{
  "hidden_size": 96,
  "head_dim": 64,
  "rope_theta": 1020.0,
  "init_std_qkv": 0.0701
}
Each number is 128 + 32 x the weight over the matrix's rms, rounded and kept within 0 to 255. Layers, rows and columns count from 0. Numbers have three digits each.

# up: layer 3 MLP up, 384x96, rms 0.159, rows 290-358, columns 0-95
# down: layer 3 MLP down (transposed), 384x96, rms 0.143, rows 290-358, columns 0-95
up290:117086131131068065181116153098111078123127134152131161163086099170150110107110169141078087126197085094124122123127177165156095159076140178133118109165066112138145123147048153167126111092081123180097158118055133084116175184127134112161129137091056116111104104083165123191104124123167157140
down290:147069153141072106116133156131157153139125108154131133169137171125154250135136194176106129169187118124125158182118116135107065112088133114174138113168135139082159127118114135124110135171097128127169143140095148109086120126164157121100163170138113113100090139166153145133103062120088109115
up291:175136125153116136154117187170103099116118138116152123136117139085114119113127152133127121124076143107102154123117141157114088126119101082109117171132122157091105148075149087139151109128171188158043181148061119136147124169095157116053116093115114138141078129130142095133154117027068125109
down291:109143190104155102120141126162181092127129146137082118110115109104116172138157120070105100092138098126135148125117107098105099098122127152152073060160122093150146155130173096131093100113138144093162110137180131144106138098115127131202151150120169135124105125082084142138068116179144136096
up292:113153095051073054089124066145176139074174125112161133080139154143080136091118164074141125137045133121169115128101136181141155137171156139130144151097099063126140126111112080140118126150119189103072106072168160142038140127116132126144111145104094152115113145155131125136113127086183134037
down292:174156076097067124105124144129106106160116163106157131145160110088125151095123078103157148130071167169152112108085146197159130126135134146046171123123107175114115141113104054112060052107151132077107138099147121097126186168108131098141131129098079146151101122101105111109182134164140094131
up293:138146117113180120115111144147065125100154051176131090149122106124101143095127111165115175123139098147175104122123085159113168185120103018159118147157139128107116069112175105100123144217106180156069110171134125142084140073084171156080183184159133085129209144115137168150143155139124177173
down293:109169107147104102143109161092151107113141115132107160085136117103218139112157147130060108182139101102195152130115127107123139143194152117126137085081114117156160165087094097193097073174157213088110113130069104158112102131123072135163126137115173098142118106154150181141171151130100120114
up294:089074145116102099156086097099134127119171197152126111154094132137101167069155147173118139119121139168188129167169147192129152251120139109105141130141144132169150118103126081151087142101125171147126181112160127133109193132091145055114140116123114122160100123123117134141134118160103137151
down294:137113180150126141137090160145123152131135153101155136085108105169102111102164147118104117107112090184140121146136162072143164211079146099119109066125119179154144096097082129120148164115077165174112101140195121090120127148151173087116181130129112068102074173072101133138130118114111121130
up295:134154158133156104162123069135085109139111127105139146090159156108172137153111140126122104136188129093127091122176104112123160184208129130168115122150143097156110089128177166109116140140156111153150110097112097126106155085110113157187116189173139146103188086152119105115119101131115133151
down295:155193118096093141122155149120171104132078139187154146120087137025098168103199154167084112159124114140107171091109069143123049177172146125144143126112109117159139146083134119174148131135115143156101157135082139172147103172139107135110138124076122149085136104101162103109148164159114137171
up296:151168151130145170161098090139137098152133145092116148157201222110096136164170112129158169096084151176167121132126191089111152107106118144189145115129098083108078113144106128097134180169107148145061127103126143084074179132156133113139096153138073108120127077154115081170151086111122116145
down296:104151148108070140190147170151088165143152096159091169065151064123110084112121126157110121131128135146117100089140113102150156095128076143175166080183105156095065087119085146146163179126130095114090151102184119082110118180154122112166155140106039129148132116168118102135136106093167129159
up297:114140126126109136151122095130103096132133131092147149121136072149099131163114108097154152129169122144125153107109117146098113135148144140131138151116146150081129149112091108159135106187142139119139144094141145120102148133139098149120142165151133084118124096159129087152141105131078102136
down297:106083118200124142099074128152109128100100101154072174190153142097105107146135072080116145124105134161151133160184163101110148124097121126147095145118112092081120150129059161149138107110147110118148172137131140152180141131099126138106164118115091154158194114115156134086161116100130112130
up298:120162111124106118146125124157122130061131091128145149083103106181076156116114124150156088102147100142137114139165143179142153160118128151159111141089124151117198129118071093093151151111148099166141106112136101149152108107118128165117137140136160123119138127146126132171105076119099113155
down298:092115134133134115162145142144133144100092089164120091116099128141080156092152129136133114079114072081135143079130133094134167133155100129113121088101097096097197128160128073137188181087095147127115115137127130136140122122176095174111159157134115100131126166091109109091070132100150142177
up299:100130100160131102113202072137143054061081193087176151115090122180169178180169109152109139172137121118113141138096067156101105062147129121079134108127113108184153070163127177113118098196070089136114226150141072096121084115083145121129132129169124094146106126104170063102096075166190162135
down299:124192131113116130126104130121120160103131114117124209119118148198188132140137107080123129044168163162115131146067062154123160152063123102182141188067142111132107153101163106136118132105102074082151134203128074152107158155070156095127107185236101087175112060124142154132149125117163094092
up300:098151102100145066169105171112176116142150113102104050134159093138109165150116102084093127132157125079090151174115108105158163152078099087120122105070130132168163033118156107109098119155131157145063151195099145149157116117118150128138152124124129145150102172138141170134126141138123192138
down300:159178102116090111080090174151068148126152086104171119080103128105175138177136110148109097137128096120203163080153153100100130100168103095085143175081188119124150140141143160198081196145146115158114165124159161108124129134124115147156185178204107095114133120094117144141130162113100147178
up301:106113143151136107138085140083098093196154124153090146144118132076075093087193157107126158082172137104151178163114171105080041117116114124126117142101090132111174177135168073141170112115141127116144151083130143150193155168124157072082130077120128122143108120156143139127098113084139121130
down301:154150078165091130146120142108124130192160144136101095200120125130122134113147167116155108126166099114181105144121129119165165132142104154124127087116104165114107141143154110100041181112081100169173056115116181156214176097051133085093184131139122155170160169171210107050116096078109173152
up302:115174132152107123154081147163137111098088075179167147115109119165083117112142132145152148084132119176135146128141157144096120127168142087164163132103128167150179119097136162127187124122151095172130088120154118104155065132101084146089105185141123163117171132150127142120086117179128092132
down302:073144128123140132109094124158135143076061102160157151132125117167110116104149130146125138093112084122142087088103148186107174124168085119149097092083176143107152152135169121100158156118149135127060112049171147114140121089100094177144115191104080135099142153129118086092099103068137127120
up303:095067095139086127155121149067131130155130118149147130126134110156159158109147092131135091148129113175156173138132130153130170136202141109092159102068112066116183100128181177138123135102135126158088149099159144160144145129125102118129085106083140188146112129176112178098121068164151120106
down303:147122127117087102152080138179145154135115083196147114142128158118114082131128143098142139116103134191139161145139131108125195152100085074209111143160081112121166116138090096139129135092142134147110101044136148181082109128143139156171162128146136149142120141109126118095135157127170172157
up304:127106198139141129122107121141174104094081124096144132109169145134127073091139161171142184110105143130135078137129168159147146206143097143133183159124095086119057159156065055064091158160116180147160142134164133147103129099086186098094111122170193141144185102128127159142122129158186126165
down304:148130114137159093117137121106109140112153093081234121106151112089124074109167143182102165084068112100174096155136115133084128178111057131125106166121100152152150108161077105093114200048148150171129149144148116122124157161122146169094066109194104113146085170120131179082119221159165173098
up305:105156092149147186133112133120174122147157176151132083168092135122114150152116139149098156161148133139179139112082143114096154125158097132145112153125083127133080127126118124126157124151094209149097120134097135153166110166158121147121146125139183069158116174134097188086111131092147129103
down305:140075166105056162104128102131082144163077167133140150120122071111122108112136151162144119151165168105138069208150102161125087148134146074172151126139137122117157125109129134136059197101179150133181063114186140124137163091174100188150166181115117165167160077093100096145125108129139143122
up306:147111123163122134078097144121063130123137154154153143207101124174132155186153092053119120104127127160120162162152158124121103113154093072138182161102115145191120140102074104107168122176182125136112178131147163085111135099163134126084138120154109133140157174168149142150120113120118141139
down306:172139086136087127146121202192108085103131096146144120140101163123145089077118073151120096129195140134115145157106124135133136150079163146091144133185157127098124068116091111106085133120085171177180159126101123115172095158082138132074128141117155147127093160195181102096164076164113108069
up307:109165130126137091112122169063146074137078176134067118190195148177127154086195093168102109113152148130143159086142071135103193071152185147069116145078137090116123136105118151081145133159175137146138141097128147128062120171096136108125183075153129074159048120167098123167091185081161164124
down307:139172114100118146124114081093188072097085167104118148169066176157119135080195123092081099134093056113157156097162141151074221159126174113141109097113135119101104110128211136150106119109237135100099124104103112148095163163188091080153151130130154101143160092141105106096080156173163114130
up308:116091125090109112070125092141171106122110119162168125121078159100124121136117069162165098214157025154173147140129110165147144111139086150180136174124157089118127131127101172141147089090105178152153172153143152159135132172116171100149116112065181124095175173139215117138193120102141127114
down308:137090168129166103090128111121117119188123138096092171086137095152100132129096179151145134171099073154113163140103140107159115116122142085150137100132088119185052127098143089154078144124111125139053069172088130110138154104107125048127134157093148071112083084122137112140179155185072119127
up309:112144169055138092066138107204133126196133171134182099130134120162184141141144128125149078145083119064145164117139156130126094172160088140177139085152128130067136156137145094103097130101119121137199168160134088113124172082163125141178107107143058156069149195121137079208076166046108094108
down309:176172167050126156052106105165141109164186090135127126108154174106106111103078160143167110113156134095139100112077102096074073158186103136122174134131185162166148136127128117205101123116168117131137137147122139132170166074097066162102132157100161142185115120114130080145098166132097150181
up310:179138155195170132126133133114160184111100188163105117084158151126072175144154106122125093153121090129086131147155105133068113137089092136111141118105113150113141092144131148161143117138127118132123167071098110154114096092130121062113124146135198126184139154122106128168179122161150108098
down310:178123124123160100094115124168177116132163132166108092086143159203129095172116133126127143190184123136097128098120077160141159146150155170134128147108136117122121151112053151071123241073110162168132135139135173112201140164136088055147065159151144189107149132147179085057137132165126088165
up311:166123118104098101143139117166110113092108105149191161136154173072148109097128162148147141087145130104134063147082128081081101112155161091093161155142109155108118100136139215086142116148143181107162126124202083092129127164162083100141153169163134161172099093109067096171106093136159093118
down311:111112111155079158136087101164134087095145129111117105159083130101111144136167160141127106149116155123144156048137135121140172135132160128150029057134111147182087149103175092137091073161099113135127132186096133140170136174131091132110189147147155179172116212097193096136146186127084084065
up312:153155116122174124147146084123164117131113128083182074099087136138165154144106182108094078116157128078135122115141104154107139136136125130074144074131130176144141110108155125111138135157102149122096180044113152127126125126148120147142148126134133142147086154108149135159158063137173115158
down312:076187143142065152112141122116122136134170092143118129107130127045126053109126168136090171109147200152094146185167084105170138140139167120142132119154107084143091123150121126077116158121112144178094107151069069151126150149131177134095116132103131134162116079114158124126202099155158071145
up313:148081110167077113151134127094100101147212159145106124132137085067102159135117139150122091118102129126146057173039150105121066097145145122110137067137107168138140110168120117131170139121132133223098124131159128144134147139072147193117099163185173152117196070136111134118126135150150157106
down313:108115124101050107105153115119073147093178182133077146094186099176130147144124151123107104102073063131106104117149150125109117126101163173094132093151148187160126131160092146051165134130151146169092114083062091178098152178101140149168139144073175085103156109138142070133153158101141130135
up314:145124087075064182187076175113114113089183188172143148144130131113110131111116148131128147126149125078141100135165128132089135091123103177159101167118099120147108149129170104134082118098105153113117209041129082108130184104113065151133101203177085116132122130138160117164160166108088147071
down314:149126123121093152164089080109079210159101137100110138099103138149102144113098145114138162111191150147152104113098103079150106150090095168141119107086167114132140135151123146152076127125102145119133115124087083115150112083066103164107105153155086134087118147110180088175133150139158136128
up315:074127086117114079171144164120095122211167154184129112150145143189120104179067094134136138180180160127126092152129125134118117167140106180100125146122117122078142114164098136169102108169133058102180071113112024088115087153118105071129111066142084072121092148103146153142162150207158102128
down315:153155108149090103153105149097140104131129120178098141133137047143152169139151158086136123141156161139126067130090114079179127081120106196108126107135087130124107139084067128170148153150162051088143125126068072097042149143106139102143160112148098079116110116196156117100146113221118141145
up316:074129173150163115135125115134186064158211227136187173088133150136186216190161140152114114130151139098119126175166116123178125149135093121148128117144172094103156130090149143124162112158096108115156082142144123105146154123153104129113106122160071089145172149145076167137147130105171104149
down316:134160141102146168132138147085170134084182167173112146105178134163125106068144082102092102122124115110151131107134078124140121148137136083091120112100090156144083121181153035152101124108184124107134123124161135141160149170122125124199117105104138120113147119091082098142165111085175177150
up317:158131137096069134174175103140106120111121068166126119112082132096101118099163137163119132131156116121125157162114135179157176114092166127158079173175132143067153105151082159113156123135204124107103122124153124097103145090115160045097123091136162079182122075139096120119154179108128079109
down317:134144135124137075207105110162178158182102125142120163121104167154090180117123113095166142095141147081115111112125058100140158099097131132105137185110150123128156125149181101145111100083136125116075166123133186128114151134122099206123134113164151150135194091129150126104047189036068119141
up318:088089163121158053143170189173102142101118119093109119104095095136141150154101114140154138097139129156132122144104140102081153140150101177097158157120140131102101098089103057117136160139158148130096099075068125112166123096122109115132162142108095181160249070108093135140130101083185068144
down318:146115164144133118110133162126143118120130100119124138128170150076037113178126135157134157100096164193152110114115083165097157112164124123140119130129152121106112174108100126103144105185149111082132147084124091097116091179143179099153114117100117101154078089117094076146088152138098139196
up319:186126209154123074172101089068057145166135118115103117139137160050088123070142120131111097127169149112106146116103110093163118154174129156141157157108140115164120086137105129081137142113100157118175101121165111200112129087127128105058167139141173090072167152200113125122165109181198149119
down319:123123151138097076159133147115163116156081085102161118091153124053139159077206105056096108182091209178064149159180113117113093104181142137109107136138162144162176125094088133140114185089107128161084138110109096115154150163140173140182155088121139219107157115155179163107135167122074133122
up320:142161092146122137121072139141098115139118158140117124128134152153105146119135126127155150157109145167127089104127097141088173095152157125086134126137117152091153093134137073100110113157140132078109147126159162142113164173143132154137104154111072111111100112106117140146178121093115151143
down320:078110140125141137079150122123153111137182061140164163160173089107085138143121138098162131103157080135163167150148144106217118123135136169151110171153099106110134197122150189152135144141144138184125150142087108113069101121145157112137126108178132113165115078148128113129123129175115106115
up321:145156044083131136096093074130143115094116126171087100153083188163096128176144176106084105142096097103135051125130117144079120179083102111176210126173153152107147047120174102097129081119136097109095197132157153162132125157148084132100097139136138142113144110194202161101128130110103134136
down321:104114132066119160162138080092139179070130126086146110130144098142098177120185141148161154132088125067159129121177147153103123149136089185156124162141107172093157156127150077094198122104129137144109127123076142143109139116182141167102095135134193089169123158129174160131129131168089113129
up322:101127114157135115115114157155109070104113113142086082122072144124110093158153113076139117089136102148147105118150091116188170141133134121124087169099153137106090100148147174170120118132103107113134080112179161168136114163099138107167157096088171138119128163092124150135160150164152146117
down322:135093102130145184120116129097154086175167146116185096077128120126111142168150115138120131102075090087130145181121137093093081140106117150159114087160159143117163124087194148121152154096120158167129118139136165151108134163118091190108116122100112148146125152123162144153117101143179136094
up323:067127149158161162110120094128120087111159190106130177167125133168084147132138072111093138140139082149130133112193144123133127066070132074137150091136071147109106115108128057130100059128135161117102128126102194121109123076143125142120133110183161125136157104082114142101165154143091137090
down323:176121175077043108124122157150085102152159143115109122086093136167150094090126096129112119162163150160134134112105165091168115033190157139107154154168117126089144169079068180156085121135175179075107097165085090099209145134136104125096080115126131148086104101148135167141153147156120136121
up324:117115127081118179117093106138062151156136083128183145151113096138146153150108128129114111129134159122133162147136134145089166148068132144099083145127140157141112118116175165140183107122121110081150182153141089143067120149142111099154147101142119108157094114103142061103174138177112106177
down324:145132118115105153118105138159062131167123130115091137116165080102149101143203109087121146157110174159087113113147080121103107108155187150122144069138143147146086141104137159180137115060128159153154134101069099132095128105168103055081114155111162145164136160078090124116166127154150127126
up325:088167139116099167155114072108134158163130114087122100111093104111107134104080201214122180142157085163126118153103099147161133157081111134172148125125117103106103127121094089107106111112133077156171167128122127153086115117092116143159129121176119151096123114187084065157140116097141150121
down325:137172127092129119209090111109101110137160153146175134108143133154143158132128179103104112153108131129128114119131102116068145146113161128116105136155115124175181101129126186180099124058100058136106151122210155148112135113157087114125107145059173132050065165161142185112113092158170193150
up326:148147116118095171131110079112145135116117112127183128141154158131114117127121149093137158112077110153127168100159140146163131116155122121139122088111118122107074127123121094107128131095149123136119139139118098158120130123154141082117107152139144132104093180186189112135132133131134135100
down326:095089157114124121115110150163127080143124095117151128082129119143129134124146090160165147121145140149067038104139119122148130182108153095109158124123170068165141108112111172114147147173136168170087102103182104051159116156131122157135205104177138158183150120168116137096132084112089091135
up327:119149077181171147119180086140173144099143126070121113104107182215111147077164117133142182137144150168130169133093164133127154167111182115139157134122102137143132131117191086138172164090118055131093179078127142090112120123127102143107078178135127094106120128129146052140106144156120085192
down327:092171157146147190167128083120099126133101174137095132112130096155155078092206119177154099092074144145134133109089120151121148123187127072196174037124191101157132079124094109148136157153114121114165121085118136091156101106091071161149107167129130095156139162146121103114119165094136121111
up328:112112166185165145122109162140145168059106080178120115195120137043127145128163140141168127118149126145117161142088141121119122138159150079090149109163119108099129135094116156173166111078104131103091144117172179079104152181095134169160083044167127066137099147097135115153142182163145140121
down328:120160117153139173113138089122096107147078081131045070121139099162091175119124218103171130174101161162073135080125111145168085205212186161167127130132106135112131143158090128165115176111100087144131105180127123178130135084092125131093141162180104055117151119147148079193157132151111059136
up329:142124170159148129099134112122139163175119165109175110129094126109080175100142131116160131140160159157170123124100144145093104106084126186122115139110114134120083133113131114124155098127153120097115120105147165159098151132133098142048115140153101140149148079147206147120110109153043142159
down329:160081108173121119151100144124099103167150110158112175138163135114103182099133173115054093161131147103139123086136106088100129085214176060137104125155117073134156128130132131114088130111125105099128159124089052130176122163058137124110104122166140117117160072176055109088184180077157163111
up330:156159168144120093124112110142114117169105123137103112156177168161165117131118175160080179115156211148170150137162131137151126133111097122118170119174139128107091135125129146147087123130091129114086149132126136183091069093103150152164121085138107188132123148091120069151154108139152131091
down330:068137132117096112124132088122101131174133144119074150166145108107134166125065139091148136183130105129118145098098069166118140109127170149091117085077087147115075116105180142085128087148118168168106055088133158127093069068133127184170115129130126116169125195127132097122108068092142100102
up331:150123118082098081138108093157130095136107119150068089139182161132121069157143163120113165111105150175086051107129106117110133155122131142132140134161173150096147148159137067099137085123089096140148172117179100137105128103090139148141103089143160127120150146170130133102143128128094191168
down331:140101139156121129161127096136108118107143109124124135162096108130125079132158119139130132111122149155085125101112131111125136145107122156112160124121150151113127106173130077112172103140102180104142145138130155152113103048152071135090150111127186187153092150146105208094138119136106176142
up332:161086103102130141112104108064151112162130185156116117105150125118120116086103089183211215086119146096112181157123125067158095133126161118116170094083123082104066157073127143124112113091161153076134128122182100200133110119125147118139096129067119133145146143095127092165104108133167148138
down332:149098109118064144128108101109079117102125140137096091129057128207196126115127178165135157180136100056126133107153123152118066150007153195146097097191138138116178159128124100139120171127134100084087122132151128156105098109115145133144084115090121102152102140105098118100150067171119177081
up333:139112169046148106094050020134203175128078160054052092114161114149101168145109106172081107132183161170173145130080133130110130144148118120123114161159128107082192133089118152092164178120140190090167161200030137137090137163109151101091149126073170110080057126159096119134117153112176113065
down333:138080076081161153129121106147128178092075092108110129103125146105159199079117129106183178131150175103128114083089128088173101145105113143108137144118107111141159152087168130077218170126153139144098127188103127127136175170131157146108149123087168086033156112148175044160134143110096191144
up334:128131085134113155127166160114132134174127118112093158134102118123088137067125070211121115134148223156167125121163087145138121155158142124099115098099105078137134135075114104142126103131159173135202160127147080145094139043065095122109116178163186169102074052164132148152077153148121151139
down334:139073138155175096139161153122083145141077107123129117050132104128135121087152156103095075124099141202137116147139133111123186133136121118088090155141162083143111086103180089096125165093086160173135117108081153095128178146150102125157097155087132114111142079083094156076136170193146135157
up335:110074125134125046113086157138116121089181107157128149148065185167147139140094138188072119131121130118145097087110110175069187152163136141173141118165089093113046151116111088159091118126111119139112135084149107123110152100168150086117132174097073197016072195111123102153140152100179161186
down335:144096129102080073104141178128149126151172121159177107129173188172134113119105127153082139113079134106080119080087079152135122136138156069112104107119142198195149131137092142122114167110115135121149139134071107155101175101150134102165141175125079101133122136108154081171111176122180118191
up336:123144107146172134124085146168151120080167166178119147126205047034119204163132098188149143146140121182175107184092105088075104146094073002212124101137178118138158071089112131102095118177127169095100165219158126099139105069169148122171182120116131136151141173121125209169150141052123154128
down336:132140177091114090134074143136156133125151135136098171148086122186158120151074136116096094170148147101137194113130125097094110101220100080077111070110081090160169161135093092153100120140173207143075081082084102113182166160140123089131148151123123118131175123129102153132188095087132106173
up337:159203111087140152142127089149145143117121176205085132109159158185055105169153124142145140072135140117134092197103097106112137127053137131173101121153107172158167107111137101104134094200131151166123182193140119105131049082107164185124126153086150080129103157094044143148149163144077191064
down337:114156112123094134166137157116186152175147172167155165124170174138136128146148214113137159135098134102141152051168168113098113129164136167088082139116129091127153107158114089172102110097099094081107164127093123134178136140164121180078121108113129110095157108158131185122150121067118058152
up338:128124176106126071132110104160135130129168114099164145111170137135135108172194143158156143067156166177160124136126121166153131144068155117112131096114174137091128136094154125131151126128102165142129111126127145147105158142150158070077122083138157100053154134133106149094133180146125162178
down338:089084161119092116136109098122139120107118115089144119097115102157155055111132162124183143111095104097139049122142177127122156099117137174135132123096116102103126097169144024138091141126107108118139120137129150158140131099170155071126134121121155174101119131132146184132133169130159102177
up339:168128103134086138146116110159144158162091102131112158102154096112112132122145146091109111194158117130154177096117080126095085154148105174154148124111109133133107075137102190174138100068086102109163173107137088138120145120120125096121108133130166149152116160120111135120110130161144108108
down339:089118159132120123148118153174121120140159133119122158077176147170119136174128085163096131169138138149184179146051127140145156147106106127174120127120153104163074110145129160160106147076131091223108130080101142144152154131138125090106071058159146127125148112138160140123173125111158106137
up340:131174075132114162120139119158104130134087140150080145131083065099162101091149103139138125095107109125170107095129141148141132126104149120122120162103096102141105135173072172135206132078137225120136131103091130088103167104126165169142140093077174097178107103117225143102117097065178095118
down340:113081129120052127124112170110122121140099129152153091135153132143105147126168130109116120167164161085112114122089157119150147119098135120190142096160143120157172152152100084094073135123115119107129155109087094134088101100192072137115087209153110120112154148122081135192112205116072112140
up341:166133106151109111147174138144016108125103089141159177178165132068115166121122123136121167096149087117125130150079186158068056100188097160093130145106161107159125138088141134143155119131142130102171136156158158120098116116176147134093144107126142146077085071144146136140115155130121132146
down341:119177058089136128124123144116155129080103128138128086183085080096121105097122125098117109173143124119098086184102071146134089096091154132104073115113103158134176123126120127160085196120104219171157115130137143128120092178097127203161169171133142148093104119129076162125156142155106155123
up342:122064135094111110088126156116116145144120208140062125065114151069140092201119143122191186145142094077118133174105152113130125121122173151103116111061111175103122185189169157132156115156129095159146090140108155141087126139079082109126151095089104206069146132144141127123112117126151132131
down342:114075134144077106096121170145129122116155150106178099075088173115115146179137135114147094155160080144162198179127151176108109104151123143104117088127143195115143125127219130105136105164122140066183132159149165167130152147095122146114126069129142137159100164069154137049103146142139146135
up343:118112129136122089160108128144107128180154084117137117139144136145138155100190120126163119097116188204100142109105098131040131097093159107130108148127112150127181112117114124187131111105177123182086165084152132169094151131108171087117128089107155190095132056193095097115097176120131156173
down343:127107144112176151173151092121115087130150107101144123097155098110141066143197166155102185151118152155116155128088117148140161135118119120191134070127127144140162113176129087161125105125117124109124090199202177210149137116166098070135152136138149112088159089180134099114173162096119137182
up344:089153152118081121144124131110115095148193142107137142139117115125135102105151165143176164158129136166149111124136107106157142126135147062121135085122092178151095115131126149102130142072116110166093131120102128129127128125143117083090104134137142103194082138116123138178105131155120157141
down344:161062157101125139110110091149129162130191119100176101132141119196145146144124128087170163146097099144138116174127108100160135138115160076150176197144083128128152107176105211114112153078101101145118145113123190100087127114172148093106124099131142128153078114148149098096164122127146122119
up345:095109132090149129083069160110139091067147106098084137116125123124157115160148101141157142072161097126145103160123047127176124112149073107086055133125162082119065135167151124139174121137107112121101102072180135128171126126120167138153142073074073176101141106094159101088137078119130172102
down345:104187118143119175134099152139119129104138143104113090062085125149161189158164160129126125109121112175128176155148154101121073135121136171119123160138107159108100081081171141172101167142103108063152092160153113212188119134126121151137121107120155158161104153139114110069150136160158113098
up346:120088103147127119128083134165171079144136141125171098171129162135140107182125103120116095115148094145160138121130081110121097151162192088154123157101121187152112179112106117138091120145136174115074152191074105138171198123124106164195110116157169082092131106153160112111147124125090155077
down346:154173167158135145169164094131083157103147120114089166137111066200129134128070085188106140162109138142149176111200184126109100120102102158073094149170082104138137150076115121118156107112124184151128103128155063131172132138112099124112126122147112071119090051053170146080186143143132091072
up347:131086117137135088116163146106088150192118146159075173141126150083104164074135178086179119110137103148080062138119090159109185104146118147135100155118127111135125159145191168144124128131113167211172073106138102095095149132092161174124115101099101107147144151188104114138122152060138109149
down347:156131106134104106075160136181106106148062111128085084140118101108153093114181090116064115164088099136168162161118110136141111122121094116139187148103180083156104121087093105169097061113122101111095112146130169187136112138114114148103160162186228140125172080149126192098171095108142118115
up348:114118117084147161127103126102136092124071157130103151165169175193146125098086127139121109127162137206141136130165213127127162169195102169115120109083098175095163128177051114142132117109153134132176167114163128114096115146106144158143130160144111158098154141038105106110119119134092174156
down348:153172141057165154152106112104145179149073138120134109136101154104080108152110117101113107157088133128118160137144153138102113159121071148146078152074175176111171073115121065136120129141125186134138106136104184117146116152099048124134132145154138116122166064085210135128145133150155176144
up349:169113119160140179112106146159132152123130147143169148164160195146120137103120135120073147159113172049102155066087174184056184100170109096126136177152163167179096107190117095109113128140138147102105167144102117167122104120154165094141086157139074091094151108065146087176124183109130120210
down349:112134187135170192154137138074134111164059103123189161117108150091062141113108146097155117057133203054116176162154128143145075104097170123106114105127138186127120133132085148104084132065140151111155118072073157164082117072117130074163092092104129130149128152131109046096172132171150079104
up350:100103099142158132145132121171076106079125105116147108111121080097085116127120129081173140131151138146130130077119114150113125107108121086073103088144122141070129130164139180165171108156082100177158121122135119063110153156166091159116156150114107086114089100114122100097131129087121166125
down350:119146089118166110114115107124117105117156100143149146141179085116078186123145104127152163108102136176142143126163129130121105077167119114112109165121126110089125113113100066121118146144173157069133133080109143134125084144139163175072108128120146089185165095136148111126139147163128092162
up351:157151122119101141092141068167131166137182042091098136095111185098120044079054089099125088116118148111143153122131076192075122122110168127103125208116136078118077152173113160150140173091167157127077091087154082105164125186175162124135129135129197146117131127112136136091131107141114149138
down351:069151133084087143134114127129080151091134105150158156150153129105131162135090216166079141125149090147143100131126131075179152103075109080145163111132103108187189137139110092129132117161159105092181136103132068112101154162122190129148174137107096071139163114046135140064138138112102142150
up352:178156123164118125095150160106153152195135173132137125121121158175099146091101157118165162112159153137129120114110168139106117084131070114132141211073106125150102139192164154119158167198140108166119057108161136152135148138168123128127108125141123150071080095152178136121100136186150100147
down352:122168052118075170135089146140131129102158121147130192137161122178168112107145107188167085124113130121129099161135149132096093130212131118102076133158174117112165127080129106139121134109111084078135163137113156131143147101157064129126147134159097133142167152133120148185127071156119098131
up353:141112134146149155088172185125158142142090197116150149142178071140153138060110119130128150158172204145062105069155114136098122130062075091167117158111100130184140175104185132067132130052128130113151154074167154093132111134123154131162060131095147142115120157151100128095142080037136153164
down353:164093110151088148074122101071126138111102133114166154140169099167119172076104083063135093115101164141048087203111090086138138071066121091107126182139205135127165108102171147103086146102147117145068116084064128093117083136090141077158116157112189113142156178121150110145119101127108078102
up354:121139168118096097142057132102093036155098193141140072074194118046121165154168107145157129142106124041061056116142125161107113121150182136060148116139083155138198102117129137124125142099077206178197146117115164163111226088103090058103138088147135098143075117127048076162166117138098154075
down354:162085167103174126127152101148148139138155117158183072125096218098166164159156126118168124081170144105142148097166079113170073040117112154121138147122144105172162120132157096152087156114131198097118176187151151160163169158170086060133177100063179091145079121112130132188147132074176111104
up355:132133115123126125169068136142085141089161123131144156152165119130129112134151132064126125056094136103151130134112104100142090123139109139130121121114096157119120139102148080142104160119128133145139125137092131125090084102151144167136065132066123150106105142123125121099096102136189145107
down355:120159135111156145105161155079113132144144104145121079144116096093157121123212106138122085132140103119110164085116133099119087146099126113120135168119109079077127186157163167102112155155122125149109144111144152113129112131146107113137169103119159121153145111110140150173094124128108090171
up356:105111151177145133124156098076142090187100105206038153152193070099185073147101132114161155183083126104142135065147169136133171109192077083085156118146100145142169111101126128143136142134156144112181158103171101175100142151186151101123123132163112129116141101133143189137169123168134079117
down356:111063147133161095174138159128137218124072143153082123086108075178151105144041164139162124114085132119136160164139143098169155129148112119126167161151110125134121128183175143123135150120111122165165130124126159174112097177151124167138127146093142086208045160178110130131055088128149141090
up357:080126146120103140149083100078075147082146142124138141120087189079129111082113132154135152135151146119125165139163134122139078157129136131186123151115072134084117131149111113150159100129164132156102086152146123150082090126166111161048123155123122145135104110141069156144119135102119133166
down357:139184144139122107122116103110098070075163096093086063148115120090106117078134135089128159171126133091124136082173133104129106101094139111165099145145090153110132185123111127071090097161137153128127142173121093134123169128114091189165158128204124149103097115115140153098095114117143161119
up358:088132194110144137079108172117104078142100115164079067136177154141120109159115129164126099098116094087138097156117107097112102126099117123122145156143099085152105107128168184113152118125146134144143141112093125124125207136171079135121140170099139204084134100120126093052110106166157145132
down358:174166133182090123155157175126124123113105141112106118127107130145105115123117145153101085157069157157085126113136140152176125127039136081194061121145154100091131116132111113097154014089078057112089158133101074143176107158121162130153126153139130120147142146080122126231089139198137129127